config.yaml
n_layer: 12
d_model: 384
n_head: 3
n_kv_head: 3
head_dim: 64
d_mlp: 1152
vocab_size: 9010
activation: "tanh_gelu"
norm: "layernorm"
norm_place: "pre"
norm_eps: 1e-05
positions: "rope"
rope_base: 1000000.0
rope_fraction: 0.5
qk_norm: true
attn_scale: 0.125
bias: "none"
tie_embeddings: false
parallel_block: true
init: "uniform"
init_std_qkv: 0.036
init_std_o: 0.00735
init_std_up: 0.036
init_std_down: 0.00735
optimizer: "muon_variant"
lr: 0.0177
lr_mult_o: 3.0
beta1: 0.93
lr_head: 0.00417
grad_clip: 2.0
warmup_steps: 0
schedule: "wsd"
decay_fraction: 0.809
decay_shape: "linear"
final_lr_fraction: 0.0
batch_tokens: 32768
seq_len: 1024
doc_mask: true
train_tokens: 273900000
steps: 8359
dataset: "wikipedia_en"
Each number is 128 + 24 x the weight over its row's rms, rounded and kept within 0 to 255. Layers, rows and columns count from 0. Numbers have three digits each. The size before them is the row's rms in percent of the matrix's.

# layer 7 MLP up, 1152x384, rms 0.222, rows 900-965, columns 144-191
099:141106154117066113172116145120113123092122165160152089087149145155153137114099153135136135131108141161142135134149153127151110075153107105107139
099:092152114089131133190114140108141135122164118145145139132155135130165148129123144147116078135148143097164109130140116123180139077116124127121078
111:071120142118154124142151149139115164151164080146087093115062157151136118129128099154142125077143125154062107128116133122068138130094101124105169
101:122089121135136116157112139159132138065099169126162141110149119132140142136105123125134110127146136132127095118109123160135081154143128138107125
101:089122137115083116127102113120133135128073117146152136136132141120115107134155110124084153128148113104127141098102162139092111132145140126125109
107:133158141144102124157170140124116117157145134156109186093150139152131105116098155183119122135087110133128126121096101107116142101109115173101069
100:076123179145146083169106146154150148126168156123088144125156125078185141152108179144139141164141114142130110126162103127118123112146099122079114
099:140099092201118133120136106125133136130134088135096149141137125132135136131149096148110122141124135127145105091097133097148151100130107109176076
115:160139083126150142132082160150113129123075212170118123124137167135142120138177121142067118119160136150104180111168163143166125132149127122101109
101:108165124108129139096113132122142126114118103145112122136137158107104158143179120115144131126131095129142102119132080115152139131156111116169123
101:112120120143138138148145136110158102081147107081105140122124136175158129117175136127113138076170164144103119090125136118132118125128128115153115
106:148177117111137180145148124140131140179158103139169164141122165111125153114099121109133176095099152125087140164105157145131171125102122129135110
103:080092137155119108109078138116119151151165156108126166125109121126150153163160168162090102121164167117169148163118128093129139128117159159189127
100:115146095157122161133126140147131132135120170120148146114141165108121137107116160104116127064106122141115108151102185144130147173099104105164135
099:121151168164121142140123132119096139114108145136135135113087137118123114111115159103078148092128145145106124124111118127156060127140122135117127
099:154139088147167143143100112150105125097146154153125097167135137070154107105121150110140111106140145161120127157156091179170122079117135118128142
099:104125130134106118159119162136151141103087140100129160090134091118140084104099107137146133123133123099120137122101090164138126127097171105120122
092:108162122133127121134120153093125118087104122144122070134161143104113118145126106136149123115169130079165121118175144106140170130134063131155162
103:132170179125127117091155119103124128155126138143119104146154065131140134140115122099120134141136122109135131193143092125105119151123091119138125
105:072136130127133144090127130135143097125120118130137109193117134159130054131131174124081122058102095134136086143140134113148163145143110176119090
090:177122124138127109135075090134117099164172115128122093158122099138109098156112131102148109116157093129115099136132113104125109157155128133139099
104:112149174118141150114180125168116180146146100168122138137140127111130125123102119128115152128135107103154125166100116105097128144127101118144125
095:119153128142200140130086085124144159142105147132133153085122145113126105122125111146101121126123140110128140145134080161186125131139107119127093
100:163151117113127142141173108080144133128129068113159142099159192111138112154122117111101132142153164103136145126183129142129144146169093098086170
099:130140102155147122074106149137159125080121114156109133130139159111159138136108133149130095139168132127157135144128114182134120063160103115127116
107:099136145107115113143125094129133127134122065089122118083108151115115092139132116142149140097111115142158078119111101108150125133140099162155154
099:121121154135106155083196129124121110148157134116096134121076142104106172168130168135150144122155137135126093114122136113121115147133159097115054
103:152115099132115141097128106112117106109146150129159077160149198147118141134112137098100144133129123149112106102163131120155170183167106185148144
100:079127117104157127152171133157067125168115117138108090108109090100130143117137119123165127111141126147139106131120121155119124145119131096081134
104:126141128100111094118142105148112115150166103123092149112153126126128113144182105113100148084090153125152125140117121147128110108123127157107144
106:100123121113125168121163130131162125115113125117136132119121122091116137111118123146124147118107147118152125117149157112116143129177117164150119
100:148136098101120136086123111156158152113123156109096146100082103128113121127135132112138115077150156090178093176158158083123147124114116125107102
099:138160139164102133137167166128148078118167136103159168158142112157125174124114104093107158135101094092106127099126118110128135143111147131108099
098:126132165106085087091125123167120157139123117123117135111102138143117125141128176152130149134120139122177133168137170142128119147144157132120131
101:111142137177108165100101109134143115159125150155122143122188148118160127148138179136123148163121135113173140107112144116112057126095121090136136
098:136127159124158148099155145111140133137155096104110148124084173078125150124142163136124107139134158137160105136148132133164157135080133119085143
107:128169086131111071157111132093148105129160157150145146139140148150097144144127127125093151113109092150142111100125064115148165138123134157116162
104:107155117094131148092133094123188105156106179110099133114154149139137128080118122106119115093130108127149085101135089093125132165103101161104167
101:095117122123109118118146049116134130092138117113150104123146108095088118102109139120082152136116102163115140152161159126090121134140139142101128
100:125130130133160119106162131164132106112095144140140136139104123095177094154141124107125132112147100078143128171166103140153121097092138106073136
099:082130156160098107121081096123112121113112150133135106127121143128136115126142097118120121106112123130124122083135103095126119138112131149163144
100:116121158157130162157208114136151155134107158115155107127140091082116092140163129119103125147111142128163159176110106117131108135142100141118101
097:110120127153114158096123109109127134087082105205106086148120126137109152144136110159125139115117117134179118141123142101140123156131113153149130
100:175169104161125152107134115123080132138087122142107157074125116148128101145144151127101098125083153157088108123141178094155122104129129148142112
103:168155102150094136114125123150129144120103166105126078139133131100128130146128140170138178096096125144101122107112135110151126134124118126127160
100:161112156152129143148138140130168129106117138153121127135133121157131131106123118122098139092126159101141126127120095167158110138174085180172166
110:148156166125116076136110150162177100126072156128093118109107124137106102148121104098116090141156131140136128113157095125147113113097127107140112
099:120122135132146118117132083113168142124128103141123106101130162136128111161101117122122139107134175089071108167088136122128137106155136136110168
099:142127138209159158125100093144098143100131143149098134147107130113099126130112149166101121178133098128145129139113127120149105092130138146160101
097:123173111115114121136138113113111127122105115142085118138081163151149169175138135127100117161133158131141097096163113112160117123133142105081138
103:096092128158129157105128130113154098164099124117085117121132167116129126102128129105113173121094172093109146128142111173097118125140123135157124
097:120146134125149114137161094137131124171134127117122141151139149142161117122134109119120102168153118095146143131144104090108125110122118125097151
098:135097130114125081143113054129107138098093143124115135112144116128115147116162146154113170094140130127166112124124120101146125142123142100163128
097:104167126143161056095110106103129141126108135145156145147093129140136097119140186133102133096151180117150104155138117129125120142141097147113127
096:095194128098129129132127126114125180129102141143144162158097128147146095139120118115145064098133077142125109142133138135100139131119140139114136
101:103124120148120126123144095110143110111119141139138146125090148054113155136134140151117132149116140151098082120179142157113139136180143159149139
101:114141110132091140097181143127087118152090126115131141121140184125115135133129126149113155100124089113121120101119117137157100161137144117148126
101:099115140156125117134097130125119134149098102140177151075108168096105090124128129155153167153116114110155125164104145113142140104143139149101120
100:104109155147168115124129122098140123139151112102114098135107123121127112097154139122117145124099134150130140142138165128140140075132116146132173
103:082103159108129126158153125081162116135132111117121133126116124115163086128155129137147096133146118139129169134143083157119065146098083137078120
095:119164127154151119176135117156149140103136149159149090092130129148137170160107168187069107110152122144119121072138117173169110152123129106124121
101:131128064145127129118109149132147096108133119150131092100129103121158097144115155116109117120128113142132156166111123134127116163133144103141097
108:142117075152134116134153113128119150128096108153135084146112135116177085085119154067106110138151150106126135187118137120148121144126123148119142
104:125136130173092162171135116122145106115145126171116098131137102145132105094112170127138129166157113101087187124116109148109080122083116151134156
093:136110126145156125134145142151160112134133104075124145090149113127142097109088123133154123111135113148107125113132097129112102103145135100138155
101:103088175113143143153126114140150153134123135093132098132147102140135181116174085186140112108126107085110143145145101130126140160139114105153127
# layer 7 MLP down (transposed), 1152x384, rms 0.143, rows 900-965, columns 144-191
098:122167148158089098141106150115121161130149088100144161164129108144119173132129176121137132094151095154134114126127133144112139099110155087141117
095:149133096132042114122118148126107124098163150152118146150111142170112107160131095167112140131134124167162115156118134155115157101137127124110098
123:145108158111140097150094144120125122124118132136096131117109145153170114144168122126109080113142171127110156132080145147119137189077152097120167
106:085096120109116109151094105099125130133102115074138121091134142115168196187107136125124154126125108106130104116146145122118112132125126137067166
105:126106149142080165153160124130114171138159121094101126175177113106131159109141091127117093167110070136127142123099106127143186085123159091101141
107:075163134136100091133108137129112091159140102106107173116129116155173109139147142144098168170088114135087124105117134115142122170147107141105107
100:099109146112119141107190113127128119099087139114106124078129162106116144120141143095138120133127163095130164131142145167123095113122139124176142
098:078112100139184136147138128093114084118151128129115148149119135172148128131139150136141122075121154126118120123134133124173192189127109128180086
117:183119105126180128140103116121098129109072163130133125120124169141115128177182120144113126133124145102132138152124143115144142106134082115106132
098:079182168147097126098122107151133133116103126158152109152096133101114149130106116151157124109120109144119115132120085139103098163119107123174160
097:151141099098132138137096146197170139109130128153128106168126091156154121081147119121101128158138128140154107147116111110129113131113158115068116
105:127125117100138135134115078155134110145136139142113119107123103139172110088097098126157121101136124151100148144164137151133160074090109109089120
105:172164112113076164127191115177128101094099130126132130129116137101132125092135119130145141094130198149145090199140137132089135114161115134146145
101:152093123142096161142108116118106116127146172103120101092107126197100111134139140105144172120133089105134093133114119196128085140119096158140065
100:147111129152138156136091150099106161162097141130143129102164118127088096127141113132134117160083126130091143161089158110086126170140134060127114
101:081116112078158111130140126124134097118099138124125127128135123125132115168129157147130157080150189122131146091109140116116137130118160149083110
093:108133126135124106154083120102146142141133167134108097096127131169144138121110144146090139139160140099129134122081154119165156139114136154166161
092:149130159138132128140151133118118174167124090167118153131098129104155101141133138132106150192059139115145146127083084137104133154065113132170150
098:123188133113086105147124131106134099141112134104121147142121115133130154137095135156114117146148100176104144116120106115097077168134105118107143
110:146148120133146143146134158139141100118082111128131098143117136136148142147147102124160153076154131150099139095129087152113106158103120140130156
095:100144129148100106133123091094139105125086131085102125136107146080147156137150165118113123083134078153128100130128118153121160176060148146119138
100:094168103140175100113153118163088151151124179153122105164140101149156134118119095149126131107107091133166158141126108118136166129153129116114112
098:103134158118118160109174104093153123109085116142109128139140150161067146157145172147136146154127094097148156120168149106100116128097115110114123
103:165122105111130112123149126110135108145177142145132132146114156102180100078161159116129165144114130102141154138135156121112169143119095098129151
098:103112113146169140112110128126158149103164157141118150127141141144113124137173158113137069117078121101132095093098163115137128149140101130147068
109:133130124122119112138154130104114115127149148095144119151131137106171109113104118121141129109101110156069127090083149115130125136135076117172112
099:070089100119114154151137138141103157138146177131124107124110105098138146103122120151165131174127111100098161116172092116140107176144138124126111
108:171094141118142114134122116139138141139155159149111166118073174142175133106115115131146156123103121169112113113099140120130098112149105166147077
099:135132101116158150133145111093112102164163119114144121157090130157125144148124133098187116172150108104105168097129140132172126125177154157151102
099:125153117128127151102155134114121146106167161112097165146158106144122157081127130117102084167111116148133139123098151123161137125134100114137148
107:114128140121127131141144130172115106104131113129182112129157129118120109121163138138129123101103148104140104128126134094140133133121090122143151
103:121125149090114137127150131137115140149124103125138157128115107141128119144165128126146117162093092134138093128135136117125146109150120084114094
096:118137097122146159090125119108072154150056128136141103123111161126109117115129101139140120111130142127156179090090130138131118114123144151129176
097:127152107147094108137138130143131095112172139112094113133131136136157087139103106116164093127142123131094112137088121132123103115088145145107150
104:121125122147156162104110116131148151144093145166151131136152120094166128121145142135103142125135091123085185132080120121140152089169114147127139
096:148098090103115133163068154149105116160125123146155110125141163152185139146138121105143117112106107140113143150071167133107168129138084114107057
111:085130118117151126112152116139090138102162150126148115146129125144148127147166094125151102120110086119165129132174131155150111074139109127132145
101:110127131121120117112161087197122170152098146152127158133131127135145130111171139109117128092088104113115155143110151127194148121121148159132116
104:087139128093160092095130112132111144130134126119138120169154113129125174147166119114159152082160113142113081110077098127092122126124112134147117
098:120145113095130145120081091133109106139133160122117101061113138179117120081114151144136099121132117118135147118129157115159104124115136138158082
099:072106084138123107143148126119139123137190111178122141129131138116131129137168112134174110093141124107094158131174127108121112114159134151092155
104:083115118109123131099124117098133134099130113101158133129100109091152151149167113124113124174100127091143098109119122159123145106138137102123098
100:103112108133138144168107126157138134146133128108126148139104109134092110105160139127135122105100120119142185115118082147173143166136136129170132
099:131120154150097118171129093142147117115090143129129175148159100115137131161142110136139132115158120168147098137129151151118134094118139148146116
099:095141132180111141164168130085068115133123127126125117128117147131129122135142128088135142141154088148145158133172113152158099117114123112129146
100:117113152128113122161123157132096134117157073155087148142143125120123072092147129108148141148117180114151064159104117118149134124140138125127096
104:150141151117109101144155135128144118145126128130090120122087117123129123173154111118121120129139119138142093101120089135069169109142142140106158
097:149083107127141152158111117138144099140142135088150132140114140110131100090135155089109125106129148137171104083143125093149103129141125094120135
098:141109099131176119090127157093138076127125156122118100162113095150138141137151148108105136168137149113150128152133160121112101084178137131163093
093:154144116128064101140111148149131124139168115126148143141141130160133167109179111134139119099122108179096149111164126120132122129104140156162071
106:132155138072135151131166099133132131142082135082118108150139126110126132140144133095114123121118127098115105126116146127148119150150124183098146
100:146125131108140092147156126184109121141108134141154123131120171126123093070153120109112143146125144099128116132136128118154153113149107113111168
099:138140120117120137130127155140180129135161086137159126141119142116121142114103134137111138156143092150143057163151150153109105094140162105133128
093:150100165154101137142132150106145133150102100116079120149141118130110144157166128138162140184124182142088125115136120157123147111107102116087096
093:124119105138119141114158107155120191138116097192099140125160148088130133145149131167151086172124142101138038143160108170104174144091155118113146
097:133164118127162103100154138094142121164115101109083105158106066131125166158119140147178132116115132137115092096091118107124095102117130100116124
093:142142128117129137141136125152156077126118143105106142104154121096143140101085124131101104125118114173136086154087150132151138083132174125173109
100:144138134127124110134089150140166135172101133125162119168171083118147136093128108134137162127120137128110084099111156120139140105121111135146104
097:128164097171095119087147120137137127165121131145110143131172118129128063107144108129150117113144134085148130096157123115063159120104124129104140
108:130112163121110130133123154172113117142119087125129134153142094153132124132091197105182150134167104108170136122157159150104099133140128086138112
096:133103116157149154144146143150116130112101134126084184161115145139152138156087116147118119161143140124095109120147132100123140114079146147101106
099:133126122132117134093134107114147133127108131129128146106139141118092113152144119088127137128102128128122125163129138126072100134158125148127130
095:146123109167155128107151129111130164115118147134070147146118108121127105120119142092093164119096208119099120133131185088168122103163122138115136
117:147154113137106160144115126132139157152114113120101127149117149130157134155129123131113133076131117169088109132112114123120131112100153177162078
089:157115158131111131150124115112097113131081143165123108130133077114079120121128106122107104109115162083099113090143137104160155112128155094096149
102:125116114153176150092130115175107150140160129149093132135124103088117109117106150164125110155074142120133100108131087126109102130156137124127126